{"n_layer": 8, "d_mlp": 832, "positions": "rope", "rope_base": 10000.0, "rope_fraction": 1.0, "attn_scale": 0.177, "tie_embeddings": false, "extras": ["capped logits"], "init": "normal", "init_std_down": 0.0, "optimizer": "soap_variant", "lr_head": 0.00895, "grad_clip": 2.0, "warmup_steps": 200, "schedule": "cos"}
Each number is 128 + 24 x the weight over its row's rms, rounded and kept within 0 to 255. Layers, rows and columns count from 0. Numbers have three digits each. The size before them is the row's rms in percent of the matrix's.

# layer 4 MLP down (transposed), 832x320, rms 0.133, rows 147-283, columns 64-95
101:117128177103142100141153119089142116112084156115138152155140155175112151129135154167119108109138
099:088147184098153079157109112122143147136139137129103122088117147140145100145126129148133134120123
103:127133148140100140129113114143146121171156108109105123107134146162113117123138140145162124123158
093:124153147104143117122107092157149142102106137198098161110121124139061144145097143128156084146094
104:078157100143117118105139152123134129143112128137110137149162127173142134128128099147145155102119
098:090115097126111104152190138116157144107093158084129107104135110127133140162118123126121111115154
100:094082113145113086089128134137128173123148122148081108105158106126136144109129081075135125095145
105:102132158096128117136134115145134048120123137149097122123178153168099107145101132144155142149118
107:161112167148113123145131108159165099081120129142111152115168120130102105155111140125116166057135
094:138139135098146090149184122144170114142126115105120121138111116145156121119106135122117116106084
104:156116132100111109163129165105089126155151121135127154143128131097151134121139077137147151125141
102:144124140107084093106112153066141144111178109167145141121149093092117094148108134116100151106125
102:122138149122170156103076131157124106114126125123128150134114145172109136137133107125115125137100
103:140122112122113142082124147136113145097146116142115151145116123109126141132105145138149117125103
099:063180141078168164144109105108143119149090104156113138123144099122151135090116098124127155085132
100:129145149122144110134123125168111120144139162154097155158160087078118110135150156129129129124113
103:154083131142153132141092116129122119100157141101085132120138162147129148125129127100156129095152
096:143141182124122132086110123146101137134092111160117145137158086078098146106119137145082117147132
101:154126163090140161117093138142159148117085147125116130124131146129168130119115147094134158126110
098:122116162152170111140146110154131126148144149176102139111158078096143136150150141126155128117079
099:141166131129100073072118131141096100091121111102089126092173159117224135146086125127124136132139
097:136145133171133150129142134116130100097096164108130197140100141147111135135102114154158120161122
101:135116139139142100124105121113126109118096117080098144124098141101155117124151114094115114128173
101:131168073108121139124139148114104159135182121165151138112170104144098141122144077113110111126157
097:121120085140131124166146113129093148079157122111103124139089156157153107103095112140133071100125
091:083141155119136148129121142141093122108074090075135121107130110157154098153140090119140136127145
105:158126111085161142116113115090078114162101138152159137160149119148126129113175129114141158149152
102:104124122116113115109142122084114125124115137115121139114097108124119113114098138106090119074136
101:129167150124119152114141149144142130133141108089133100130151103133102153105116164124125125162130
095:094080125127116076148100108135131117085113145117126127100117162122136102122130117074138110104144
086:146133112132094130187159110094136162116115164171119122128144116082117135144091079097144112154163
094:117119153156125106116128132159111161080119103160107138140139139099091143114146140141170159112120
100:146175112090110109158106125116125114183141129120076123152159139100128134124140101086111102114152
099:177142177107142113128114150109129099111129131097127110137114170090133144107125156142137100113128
100:136175086159115127121146139123122187109119163148110182134127154082161146102103136091164147156151
096:137117137094135101160115114140124116158116162136127117125163142100131156154107132071141128102124
106:139126113153142128153124138129149107124097116130140157147107156170131181131157156091121123100123
107:166129135129095159151133143130134123138102079171140127101107146123182156130118163134157129140124
102:107105143156112132082101141116111121083129153171137103149109108118152139100093080116156149087159
096:154086134167131124113212120166116146122158113117162121186134160107107135169097149126093124134137
104:126131085124120116140125131117093103120134102111144146113112164124116084114103150121126126150131
079:152141133130143143126130119156070108146187144106106149135157148154138111074154189158154124145108
099:134137146115142166124120114157138122122180128134184124087110140154072145116128159111141112137132
096:147134086078131137132124109136136126132136090142102103091085083137146109139091129130170115098109
101:173130144115130135106094131125133135130111124105114102099112125145185153064123113116164094120106
108:123115121150150147128127082151125154111144124168119157150156166067168153121124139107089136110109
097:151125116088150131114120140103105145122137107138095151130116131156141082119124096097143136119108
103:155145099124143153139125143128132162164141112132111100088131114085079135118139150097114149130091
099:127099163095075136144122150127125118125176105150095113148108142090095118135110129127120116120147
097:134106169137070098114126092117114140122135128130168187109149123121172112133123128142119142150114
096:136149116138147171161104102146112131122161123114076123138130095150144105120146123160114103086157
102:126128113087152103142132138112154070108123106137139131160098133108128110145121132172138132095112
100:087124116147141121165098151091072105080141088096123173113133146111186098110180090160128145133109
095:123111149164138117105152122149169091138125154146116094145136127142099114151104125146137165120138
099:130136160097129108136142083088125103112173101121142116124104171122119117102143150111098136153186
096:133109113155116102128118104101129171123146102132106125113146084120124097117106149089141129114134
098:083166119129155079158107131179092109121162084101135133104151096056152169131125111133102128112150
101:147140120133129135126139081112111118099156132125106111129099132148136111117067119125122132125142
092:115137139118148079148130124129094102131113097147131135112123127121161150086112139108126125173115
105:162147191169148158111153119131165118112139121115130151114139160121145145122134115160125129108137
100:052145126108110120105149111091098117126143107079136118132124137127104128116142090118130138125141
097:121108124114135136093134151150142121143122135127116137130123100128090129157111125098110086104180
105:151111081099133153109126133104115070096098103123149114144155130109134092162111113118148089138113
104:179126136114139151143134096145107123153139138139109114129104144122145139135139156155131112106115
099:148130152123153091128112134117154137127123133176111147119129125132102133120116108124115170147096
092:138118138098076169143137125121135138116125143215103136142140132076117111137126137130104146130124
101:129161145125120141121121083128122115121123152152079133124153123181110119137153086107142197149080
103:119136139163122122143154100158158102087127113150116118117113093134149121102152095127134152159140
094:131117090144128148106123134153147110128117100153180121131057153147143133159183066136155141157135
104:126120140115149110131130095121128105115077145128113142116153123102120113120094170167120141125114
101:142142160105149114096130142161142142107122142118122081111097110096118145114161080066116104108141
106:156125148154174079097128129113158112140154128110187114145154130157150124121149123144139132137137
106:146089085132111136111115144095170105142159127109140139119135138094071070113162117141090127169099
097:117111162114142091181090118134143087138117063118152097129132134146121114136149125101202134136154
099:111112122148163114135159097107097136130108112126090152134110122110161147146119156112115095121126
102:076135123140096122160165142104117114089109136135158150138131107145130139118093130103120153114108
100:123154132171173090136120140156172105157140152112116128174122119154141133147087125104080171116132
094:125146123101082129140165128105204131126110108122098136128131166125134103112095149118159144100160
104:115135162108148155129083160080114152149116168154132139148136142104095127128103091153140124090160
094:121116122130124116121103163102116111133103136160105141154164125111102120139122119118145136141145
093:130142131066132137130111126113119123116129086156130101091101130149148134170123106074151159106126
095:108128115147112138138188163134167151115122095133116138114142148091121126154114140088141129114124
100:138093137132124085135100083123087104114126137109159154115155136165134112149129134103127130157164
099:162103090115132137113111117102083112102080098150152099125185175098147114145143102127103149088114
112:108162124141146107113121095130116112052112151129175119135148140103139140147098079104134126134118
098:107118096130163158146154164150142092121108154155125151095155127165125145150132118116133128137148
104:124096140100109129118138155081141122150098132110131086132096122109148110117132118104143142154138
099:124131091115156144099113109113124120114134110122144115149137137119131099130157094122120121138151
101:121097156136116099121112140153117118111106140110107141157114099107114160124134093121145107156130
086:116113139194140139085140147144151111113123125177162137154168089110141108126111127100121137096155
098:155130137115087179146136138147113161115138152158120094129142106121119128134112152092130109111136
099:155091117149155100158098080155135129179146128117116166102148090160122138113147153123125134101138
100:147099156152156123140147099111158115131157139142147133152141157148125140124101147122149100125111
100:145128132121137110065147124103113119121086128119101098120117123173131108075110129059105162087150
090:120108137174094143097130092121132128098129178132105095155125131095122147099150075127125179141159
094:152108095116128111142164159193106130112132102133111125164138110104088160122111090100110145167141
104:123105126124154139118147155095139131129131141092131143143124141132101129122122114136108110114120
099:130120141143123124128129124117098119111113160137116108141119100104134110138183097131101121095133
100:137125128117119135131102158121129138121081150092137097102148135105111133066101155145144120132135
097:131151112125144120153139133147096133100104117165128126145139100137101070134126139106142162138121
099:135107123144146163102129118110121129080126161129134110097128114126099112131133116113143133126159
098:144122137122137104107118127138118139134149124126096157135115130147088160135108185082142133135094
102:114078147153126180141136189128123115090118145167107124138159156104104159108134112130118125108133
099:153154068110143139127133161113122124141125111147081159104110135163105119115142122135112155092127
102:118120085149139154137124105127117131125104149131154089165153106130112118142131127130110144123100
106:112099131122103119137094149116156147131132119145124062152126130128150120161145092102096163164153
105:065167154114118109132149111132129128154099172134103128134142124116137102118093163112103167132108
099:120174125132140111172112084105163143158152141105129127130170108120145186124124146147142155117120
101:134119104097092111157137103161103136124111124141088120125107140111109139113165152154164154121135
102:096103132133114141154142174162111163175124077177142123132119091139116090170132123137119130153098
100:119131165129169096127155135126097112113153096126139159161077113141169119124110156160146119189158
105:178138139130091108135114117137129122127120135113129106118112116154080142120162103138138135137121
093:072143117113097102147140122088119120146152144180173128150124098134123112136133113125139102109109
100:191189100128119187101129160175132094081099133069156129185118160088156133132110146094135130154152
099:119139114156104119128163157133103147112154129092130115131126142140146138132163163115089093148170
098:164152121165132140121140174114157124208144133109146132098082143159152120103130140119130106107149
107:128126138114131117203105075148134161140170084153056135098148148121106112148111104134120093165151
099:109110098138130139085134151145147124118123125117123145156121121096122109152182104135128133097124
103:109153109133116107124153153091153146105095155162097148105163100083133155147090144118149134140149
097:153170135139172151111117117121116141098118118136111126145093170125116145133156158117101115147171
101:149131073109144164149106087112128126128138088119117110111171124110145118127104120186142158097123
087:107119114120139113115150087129094101112136135105120127148080132120122130136097112107116135148151
105:139147104124160121103136114172111138138156109112133163155166115136096141093141135158105151142146
105:083116115119112135156153130081131156159157112127125136155134142124144159092136119114143138100116
097:109084079117159131086137165116108107133112103129123142105104102120110156131162135111128093115126
098:130102106114100145127121095124136105070093140128113168099083101151124153106114119109140103111172
107:122144117121117144100111122159100126086106132135135149155117085135137126144137120148146150113137
108:129120069147154100117108176163103155105144152151125069122153137170149138105150169088146117124113
098:118124129075106157125143143102134103123138140127132081123119144112107169127127099076164138141136
099:117118121119094088148097155151122104121105121132143126097110099113121122143127110145103109131130
100:134132100132136095162125119115166149103142123173149112126099157099135128123125107164101146116135
106:070124131153142155110140167134123153115124129119147110146126136196140115163117140158102119118117
102:167111114153136127126111143118084148131138123131136193142137122102110136108099150093138127113094
089:134127146129096112148121132135107090133141125199104122138118141106112111143112089142104132135146
105:129097131097095173146132114135109159107117144136141115145137118124184114113184130108128156142143
105:190155134117165159154106077102092177112169156124151117102128168132106108157146158165104117143142
102:177111141152150110158104130135136083131142141156134166116161120072141135148104162123120124118089
# layer 4 MLP gate, 832x320, rms 0.14, rows 148-284, columns 64-95
100:091106099147123151145127162096161128150134137079138114139111139114118141132119146135114092144123
101:112130143096096157128135120161118136127150109121104133135116127145153141161123098120140139147194
096:114141138144134161105129120133097105123107122109129096122114124159171101155178150132124153129121
099:102153119128185131147104124102161123136132153133141117177119149137124180096123097151114137167118
101:093117123141144150127130118125152122143139149191152143148167074158122152139113073154114132148159
113:128116107136159176099101144131130115107108097106120151135132152157111132151085136164153137146090
093:121148203111117151111157131157131134153143118143117133118127137116180116097108108131128133093151
099:144145128113136162133119103116093155090111108136130124098148124088137125106128117115161054162156
094:133122128127147076109109140097115152130082145092146127097128102119108158110147071130116125179165
096:100101164181101096097090099156130122143131110113147114179124118149117136163179185123124110109139
096:102123100151144119138152151179144134110115142155155131128124134149099119121181156133115132134171
102:153151120177104158095124192105130141186154118125136090178154158121166114134102099129136155094143
095:128138074136143136125090116138122121134129138120108173111119103099094161112130104163149184125085
117:134136126154161146143101149136081101119125124096171104117145113144152109123107095132102120120120
094:083146131150095129132123097158145169086133121100116133129113151096124123136145098143141109122129
098:124126137104140163156150109136111115106129073133107142102099145125114107110126103100088094118156
099:158126106146115147099129109115175205145108127132076097120112135120131152124109124148114097142116
102:129131118127150117101134110151119145110143166119153131114159086148170134137117109164133149152135
098:126155136102143148104112105131147195113097140115134176107098138120145101115097161120153148115113
097:117118143152127153124132091127112149090103114152159120110133133139126105144126144178153129120109
096:139126161143153136117149170170091131113142123143164155100105121108101122186144072103129119116137
098:126112140139123108123159185163121106126167124073103148094110159123174132157116133101133154171140
092:151100152155142144126124050120183091174135116114097102132152142155111093134111164104090163096179
093:125136126132098115103146084135088157122115132072146102153132126140109166163147091139147122135102
117:118119135136130138177149157094149110134145144121161130133156122099149111137135139123128119168127
104:117097134114120144109112123134141116114127145174124156175141144133172146137167126119127144162158
101:134168148149121131147147144120113135142153135106161095135142162123100108126082110105104141096138
106:104143142099134106108120124132195107178146171128167081125140089141103119144142119153138112148126
102:142135138112121131074107120125136128166047147139106157153130140101149110121131089137110109089134
088:119087164110124112113132110098169113151171148168141148094123115141128122148083172102112165105137
094:128156145139063118072132112104119174136146114126135127132180118122108112107120086127096176106101
093:106097124130162133117133080123128158097087099161161160092142145122092112162099167135110106162102
103:130127146104149119106138103175184141112153135115128133154096119081116138158133086115136167099128
102:121160160128111105122154172135147114144185149147152115111137142141128151134144146079152127132122
097:125164148099101140142144169135135135142125144104105089155141097102091148123200129079100114129168
101:096156071140115137149115112098137099105129106129078159125160077118130111099072146130122138092161
104:156104141140126132113110124086159103133111072152155151100111110112155141128087108110121087103121
105:139129132159143142140166115147120121138161109131128163139121150150084115141138127095132152123129
093:134155079124127120093133145124162122140095160115117156187129107131119148165113172114137114152163
103:145116128168143142089086113132139131092142142195158150165105140178108103092095133096125139154128
082:151117131065120119136093161168127141102099083117160128090126132122159109176120103132140133097116
100:085160132081146132122128096129103130128132110115110145126119133093130090138142133095111115088138
101:109127135116098127111117154150142106155132120159112058095098103138156139193136119111167139089112
104:160129150132111134112147107109146175076129131113081118105108115148113142098112121130107108124118
105:136147122152116148139120103159119169134148124153105125147128121109151117121197170125156129094118
095:164133131109102157125138118132114171066124094137143146140165129142098102109129150108138103101138
102:121170095118112179138117130136100103136159189157082087148140097140149110137134152149159125156124
107:099122154079150123113127128137097126103146135121128153134139153115155148115113105117122095110123
092:107134075120098178116129175087153074091124147066129083153143131114145125107092099122084127108151
123:146126137158100120130126146157118155113098111108140119135147166143127146121153089107109117131115
102:142110171108107146116162124102110090109063156157172106118130152127141118125106174084104102136115
101:063079170123149148149214142136116138063118132133085159158152117126101129142144105133113113108163
107:095144147163160108101122127145096145139124112114091113145116132154166141107097134122079111132117
090:080130135081120108138120136100187107104163155162147156117155125126121155155156126152093128163132
108:140147115133146150123129140140112144089128119138122123130167145139129136149119104105131098064115
104:128107115106166125142077141154123107129144108157141177198129109075095115137129122153148158109107
102:137125130120165114114123143092126123134144098144144127152104128101167159140122127103121127095155
115:139122162128130093128168167119159093137118091126171157142093141112129107152095078103130114116147
104:085096117095175128117149128138104130161127105116118145142133135092088137170129181139112156103123
091:131145118133153102116163073150113140136092131133104158142151122102113140140120125127120159121097
106:105143132139091110073086150153131128095116089144148197094116113165087106149117119065126112090092
099:139109100151171145142130124137083115093094108130170163093172159099109097107149107148170155141122
100:096101107109083123145110139157147097163143162142165160112095129131106132113137111140177074116163
104:109099146114109141083113127150156143134120162161117136151136131146138085178184136147144109133131
092:112160160120140076118148135106120093136142109149136114157093095145093133102130075109180131128152
099:104119120121181096155103169143160118138099123129119145115150143081123115135176119138141114114103
103:097129136128143105109106124133142083130160127076140180171112172086130181122114146158096162145081
096:118143123122131119134132124121116154102119101089126113153119116158150110094138117141174122126165
093:166102167130120143126102122099134146145130174076110085120106120160110140139126141129067125162094
096:113139109172157136125162128112134130142179122156116142126145144084181145118127118116156122107147
102:115146151142127143142116134150107153096085108106123177111154086152154147115123124119132183121104
111:123073136150105153093099117145144110138137155158096185152149129142176152140147124106124107119158
092:163120140125123116092151138132147134152136108135089129121121133126121147120147122134106165126118
107:076097115133088128167105186135152135155117140150169133125080156126133086130085129135120128116143
095:160129160155109142139111160153134096126133131150158106115159134168179145141126140144138137124099
094:133148137150157152152117126105122130079169126107141110174137149142175118101148123113104130116142
105:113119121128164124131158117143102092105168175067157145143125115106102208094159077128113152120086
102:114104147093150178127154114133111123144110119110125152085140138108138131165125089110126137120120
102:169121160110157169107140158104123115152160147147133114133091120142115119144139132126109142139125
100:103084160131113171097178123103164086086145080106096133123098093150131136133129152132139125097128
090:128154112135103160122115126116110124102111113103111113108179118088092171124142128134134134113097
116:089118148110127134104130122119148134096141155117179117104143143138110116073141125105120158130100
100:160082119137135196098089100136126119110092147120139113137179104119104140137101075110106094129126
094:094144109132134105128138158147086119115133137133132111090158154116125146155157135116131132168141
102:144116124116128122144170116127134099141154116138122153112149118148133137146164104176112127105159
087:138140150121096127106137164099105093133146119149132182132167063123119102147077125124137120130125
101:120148149112130134097138124138117121156101172166077153111141139127148115120144122126181142150116
101:150164126150129129131146103167087101126131139127150128136116104096131139089101116128106132151094
095:122130141138122131133132144145141123132103099146125163120169121077135128160083160140105159125172
105:113131088110151074100141135102126117120144127147146134125126169126199143134145158136141125151160
095:114147106144088147093150144154163122132167191159132107091099142109112115072148145101127098122071
091:139128161149151163160146127091172082098099132172133131115137154182112115103123118126117120098142
099:090151146092105113146118110154139099147130104179097107101143103149149132110119152102148163096137
089:142135123130136143136143082120136108109157152200122137121106117118101141094085134139152136122156
096:122140125128137132125153160121154157118154097093079128116105137127166120083102056107132197129113
094:130116138121118129118101132120133137136105092140154110126139115103120073149137149111134113146149
102:117123124111130155144108161144152098166116060114136123126139119070148135141106162078091113147091
104:113163095110102153111129116146132128168118156154154155110180084104186124142107133104139093126114
097:146149123090138112141109109134168116095158100144120160156134153108165120144165197075136166113103
105:125122121146127160101140104095123132146145148124117130145167078100090117139112118118131117144178
132:141109146149158095133125119143144165151150135144130141104107130118153129088100119128122138084113
102:135166124131144112146152127113111134165133140131167115146130145124154126183152095138124113125108
096:081077096084150193155137097152122143144090156087136123115124120103120111142130162111123147137097
104:141116089131085147124133092159136129162138093114122135138141115135095160145128113093127141115121
108:139129153087109137113135163115116139139155129108122052119165133140144105126129154081128185102124
094:162118135134137161069170134150112126097128141111190086114169170109143121161139071124141133109141
099:123189124156118104124110098148136168187131121139123124108120141114107170153140138089118106166095
106:131125136115073136143121115108118069115143160142145117144108143110098150128096139124129121129139
102:126142129145130145159115102146099115142127133124182086121131118148136105121160135121170125119100
096:111120073082075168116105103131139102174127111123134127095125145155103121123162121119120131136108
102:144123152080125100133122119124150107155101102141144188170092113176148113104040137139149152129141
104:148124140153141109125151153169123109151142104141183122155104163122110108156141137120127087143078
094:172138106126137113179121129110135150161105138105115104116126156169112149121147119136138097143120
092:101118158145133164141111122138142129168094157144123152122121108126141115098126089137122124111101
099:125082168138104108120159119104129147109116137182138139128125110093117116157090138076123123128121
094:153127139107096085113145143139099163096119127099132162135170175158085122126148122135099159136145
105:134130122133121148109061118164148101115112151114103140064132137116093109108099134145151146074141
103:102093134162139122113068094133156162125099097148084129140157162093136128149159127114133117129156
104:129161104155145104129125137113162147140178147169143153109120086100129137173141143098129135139145
092:104133109114138089142145121145122139124091114124152136155128128145127087127078160111105110097127
099:107133134119114174128102138131125122102120104108131143129130111108081136084125160161156148114137
102:130119113161127124131116152111116166121146192127158065137119178149124086096100110139142120166141
108:114150148162135153132113153100120114121107145137120138188137111146168149122117136134104140188111
100:118128130084119156139153107157136107135114134131145141113137134127127112121154169124153136151137
092:116122119130128135080155148140110171149158116080137088151114140103148153101129078112131116148144
098:152136104131153166131129120148156112077134117176171111155136164140136126133098080118136119100131
106:135120155137154167125130124091145148160125130090146094131142117121130118089189151152107132114126
096:089176126129117105127113138106132129121104144167139126111137121141122137136129118096143113126128
100:103116073117118098138144129103171141136131131142116125134137166131123159104095108132114112126128
097:090140175120133147128140124113099101099127146074122141129155099148102124153131126109125104111094
108:101153108183090088118092150132125084114142120182114113168137172147096096119143137112124141156152
105:112111160104118141114110112140119121122154112135150157144117132172120101112142132165129139101118
096:136154136167162134131129134126141124119154104145125116145157105143135119120143113123121139148124
103:114132102111106164174100147131119139105125110099121126123128130129114124113157147104098124137101
107:137144170122116132100133112137199135115124102110102163131098125135156142109115119114130136126114
099:142163113138141130113124124143102120164115122103122164088127110091146148125129128164088152161183
102:122127106144141131144102104138105108142137091131113155176120116118119115174153138156129108113098
# layer 4 MLP up, 832x320, rms 0.143, rows 148-284, columns 64-95
099:116148132135134086109114114087143126139122155090135048112160142133141128182140151118118128118133
100:139083123105114191151094099135137102166123168116130131143122139172080135140131100120166143103163
096:152198133126070066119132141121093102167162158109107104141125148120146118149160129139120152096161
105:100126146131070115136198124127115155152143135137118121112136145119105126129143098138153081143158
103:121140125126139111135093111143153132132130106081145082163192126107129150127123141132123108122143
112:064116138131101154120144121066111124142183141110118090130176150076130154158136133109128122167150
100:100119134128144124127107132075144153183093125170140134162094156100161138149152137162147115166110
104:164116110112123104147097110107111112121124097137107118112143098102116133114103144105194178122137
088:152118129108171087134127124101110150136123190136125167126149108105170107104120082133162153133103
101:145121086107116116098134131108098146120156139188124125106115149145086083137132122126112138119106
097:119146130122166140118118149127140137115152099133140134104128130111159070102112181124120167140125
103:128193139077123172130110155117134127133114146121122125127128146118095127138129150132154127122161
104:088141118154130121112128120123091099107120162127130121199110129138118107135113154110136150129102
107:096124124125134201141153126101182088100166107138146165120111083136114150135176174146141138112130
092:105120119120147078145129145116114163165102135175133132159145135106153118160130150074124097131100
098:127135158100160155143092093128137108131136127140113106139133127118132126161107151106125089114136
099:136131080138108145128138118091106144163142164108129169161060114135129153148118118122126123146080
097:166150121126127136109079157157127153130109186148135146149146079099157137147135145115071111101099
103:138127109144140111118141148159121139133120118143113152156149089138101123127153146096177110099131
093:141125085137084140117095101131124104117147129136142116126136140166114137127103142146098133121108
105:144130117158112150127171112133097092104128138064154134070128168144134098122104114146116121098110
102:118135129129133064133128127136175113144128154144125154125141101154151139123174095148118108116113
091:093099157116106145103105146091135182139110159152136095104165134193122116130172063136106128111155
095:136100105112150113140132073142098117126161083118121152103119165145066133132123133131107148137105
105:123111134135145087106118122153157125134167152152103128114155122146132198113140117134115131126130
105:155131156106119166128167138117094165148092131127114153145136107107114115126125137151140159127147
100:121115092134149141140160106138120118136132100067152103183110160112127148143089110148131152059082
093:130149124145131121105140153157102108154113106112139151112132104154155141110106109128104120192140
105:159182105092157099118093141141137138201136138106110146157149127117086158146131123126116125139134
089:092130112122115160176133159137142121152148133106156152134131117110103154097129077148117140139073
095:086105154090099137156157169124118134139149105185136143111103138124133131117079117117122171139160
102:103181094120111133151114122148144116151157158113117115132123113175105143165141094126107131129137
104:081116127124141149171126099113125151120126073127098160117150117130127127137101104135156159112134
096:160133104133150134117116130125129119108131131153088122151107150123115124100150116139157171127108
097:136121073116123144102159148145116093150149101150150113115113185164149060147148134185120104136133
100:171170147126101109128090159088141092191093129119094142128153092158129151098155115147112140130112
114:159121170203134114131137123131101144084122100150136135105092125142139157155112152132148146100138
109:094145113110151118118113117127167108111122129166136156138108125119092128121129092123171101111092
099:121166194097157141118149151137142157126097089114075155125170163085133123138137157099142085158109
093:107131121142141113132122151168118152140187116136124116099140157078124083076134128126139144127137
092:119129143098123073143120115141120153126162134076179114168125104150138133159076123109140114118141
093:129173122113082163145135117153102157105086113090147094102162161124129117083144136087115141099131
094:148109147122196165125145170139117123132142140116130110143155200150104105138141168116132141150130
095:103169141172136119134131191145109117130136128140130125124094125116103150131127141118115147131125
102:065152078094107134115084157077133181165146141120115151141139105120104107108136146111078114122155
097:132133113090152124150133168123110122128107125126130129109102169124112115148160120106114137142118
101:144175140056164128155146110159150141128103115100149140177150078111133110117082146132160111117144
101:142129119120132150149116154099147161117135093094149109154136123124137148126117118101152146128134
088:153168146125128131127121145157093162133122133164123116075128113125140153116131133120108120102098
111:127124135127168139129093144126128145110103172115192124172134124151191125122109126105144115181091
093:115136123155146132128084135164118110149177115086160136154115104120121148093115086115132140114108
101:127145118156132128139150133168094199216136126160176123130200161152121090119115182144158139129101
104:130116116135122087119117113154154151168157160138121108102132126144140193128148151136090116133169
097:108139156122139114150138081145143149158156118136157135120129126104108164129108141118123130191162
122:102131108128174145161150152128118116121110108106081126093131127117098136134142180120158139115117
096:099134124128140092129142133078128166150151133114162137114119127140098150155115092107138119148159
104:130123129141136125138100122155119099159134109131131156104114128133131121100114097162142107117127
100:121113144075098110120138060172114106149157166110147170108138169132079109142113127120097164104063
103:121120091136089170145093105120130068070103137116124149119117104110123127098140099129124164129115
097:126133124112145123133120151119150140073116114134116153129107125140100151089083131070123130138117
106:128124085114162114117132125173140153126084128162140127105116119117122137141168122133131136084038
099:072144135102086137123096113103121135172151148134115111178091148118079117114149142139078125128136
100:153123117093087124118137122144100117113141071164104103084116125154131120173121102144111139102112
097:087154115136111123144118138155157166140158102163086153166134163106130140109100099135118118122171
093:103118140152108173128130110167151160124112149112118111146146170179098134131080125104144149119106
096:096078153117132164145133132111150169071072070140103115101088143143174130112134120115122140132100
104:105113132117111117140130110199129124134095081136105186152103139151099150146117168107143111110137
098:162098063133122139139120116106133125164122134103094156123082123115127124108177141097171161133118
099:122139140132127090140109117157107099132124139156122076092108132136085119140142149135108091096150
105:104095116121115143166127126132124107138132155103147085177122144141103061128173118124140123155139
103:116097152152182118128111160088122097110123135145128122145142130137150127131116123111113126099132
100:112132141155134152158133136135151110130121098147104140134152140114133124100179131121149139119106
087:127115140128123138091130102116148135107096158114132117088146124143113165099145109135109153168103
102:174139112105172137137123123108116158092145105099112135158119160147115136153172126118125139195100
104:131132177132149164169104104130127096102142069125109109143120116153183149113115110132128113130104
097:147075138144167134102090150117126135110090125150104127127124109092128090152171086179136132128170
103:114125146122135141139089135176131110109157116128187106114163136144154110127171121140144149140091
104:136132148163134120142085114126160108133102137142132114153143124124103110132119144110171148117138
098:096114125139128146122122117122139096118071147154145103150088134147122090106115125144114142147165
098:154142100181132099141128138129153133165138177081121112136117129141126105108122130128080131150106
092:073114115132160095149161105152106138132108138189121136124113116122137123139099127151144141169126
100:129152127126106121156138126105125128133116108116121164181174112143099154106161120145119133137151
097:083154134146117096150125173139130101161121121127128171107129181163133150118165152158158144175104
102:147112135146137099118117117120108127137151113111147161114163144079119075113123129129109140182138
097:138103115129116141133099121177151108088117111161122114162128147118131176122141102091164121152155
097:105137140109105103122135168106156157173141102131141143124121128118141154111121128146129108142105
098:134119120115102113140127124126145127130143087153088098139133149125142143104132102111099103113148
106:159138122117145113117126154105112149135196134122170126120114178164110087112129124128114121078181
094:182124095133101114172098163149146158125212166136111135130108181145128181145142090101133110118126
095:155101133123163148118151101122135123143123128114104153150098130148144149093190170136152126124149
098:133141116107110098102136148085119118154152122110159173176101112113158157110056065128168128124073
096:163103185142131116111128136137144112111112143120121120083102172123118129123120159131139137151108
092:123151096141094137134180097142119120118080079107127133119151116122127147123154178117102151126115
086:131126158150103151117128157087116144100134124113124078136137188130111122166140119164145076128066
092:108114119186159092121097137149144113136152139142141084135124150173131118132125195118107149108164
093:137102153077127111086117097135107135136133154106088112093103105110152134100115096125143168135121
101:116159080169111157133146119139120153088130130111133092111145145146119116167132178113114138093132
101:150135146160128135157130134093073122125121104119118128110131102121127107114137111120131132136093
104:141101124136110165122117130118125130107136129144114080121104130108150118114089102167121099143135
113:177113132182091125119159114140109124158075085110109122112124128114119120129114142105115106149127
134:131124121107116103131106090120149161145144152142122159113104121138128131133115128065160137105121
104:125139098123125130118070153101158104113130097121098156125130143148156136070160163124149119152169
098:097122146093153099131140087143146120123191117149160083143139152106136125160096126107114090158105
109:120149153090158109146122101140129101155086067106144146118165103108101138128127096122141170139112
101:112124146134115137103125133140125164134111139131117117117121142114172114120149120110145133138159
098:127160102116142161154112132074073151142086131117170108149148105101126169095134141141169123161112
098:082149170145129128143122115106175141176119145157139141101139137159127109162133128112125153096161
106:139144125112166146096179128157132127135109114169130117127103107132121132146147130107089171101131
106:116096151145148070091144125120146147118123131105107127136130106115138160165136141150151118119134
096:125107125106121142113166141094094083141122170129081174143116134154118124132083165103168127126144
098:072139136132093119111114143136146125108121123155083088122147122127137149135157107169104114122117
111:134157155132142156093165100130161123098148142118142141116072143132120130072163116165100088119144
097:137135098162105204168149130176163125094126125099156141170139165143185131150108102124124116143122
103:115135120124130144160134146079189155105121109097139133106076104116152125122114176170164151119108
098:123108145093116105149113130124156181063158104144082101142114123179108120176146124094149134153085
104:126104159109069133136158097166128144137120107160132142153122089149106102131159130134102170167126
093:123141122147141146145110119112130078162136109135092123110139148130121129140119085127136179119128
100:128133122120093096111118120114157133133161178152141137152161120108155104141092087124080131140132
098:118134139150123098110112110111120118146122104150130098117106151156133129119121124157139148122128
098:123144085165140092150129088175194116145106141142154118121143108178145138119117144123144100139148
100:147110116109110135117130143142144151169150115155133161199155137150122132135102127115168155132140
102:081176113111131097097127164126152107151103135100109089127107118086092151153105112118171114125172
100:113101140155151110106161120108130152126114072125139159096132120082146122134097135124131099135147
095:127094150087113116130149152112139135106095107128132122138133130127123137139062135136120148088124
090:105124115131127096139150156089130159139108112096141151126130144133156121130071090081140164106144
099:115107093146141121157137098133122150144074058121105124163116111120131128170113117131136136119175
103:184105124124116108131130162114084132124052155137121116170146109065105117158160117157156123137131
098:162127108112129153112134152097094114144099157138149147118144099109150133120190138163098109177123
096:154122175119132139152135103126141094093137118150094134138151131124112138129116131100140097129097
101:122155136114132123109131142120124140122138131134126167113156160134117092094153111143120151127163
103:109062150110120158132125065155159170132122118165132155125145102095130122138150132135125090143118
111:129117147119126139140133091103087106095130123176139118076103127133144116125137099106113104131138
093:170163124136110114110136119126071146134172130111150069107120143162174124149144191136133096125149
104:094111133156124175157074137147130168143135116152121113139112136084138111154129114107108114143150
098:125100121141147124102120127092147125119131159151160114178119139167167133186111097112121126131186
100:105077135137116105167175172115138110142102122113064118096152131118097109164146133159124135154124
101:160161144128179104152127105106148125124142120141105090095141149176126121146088120125117123087120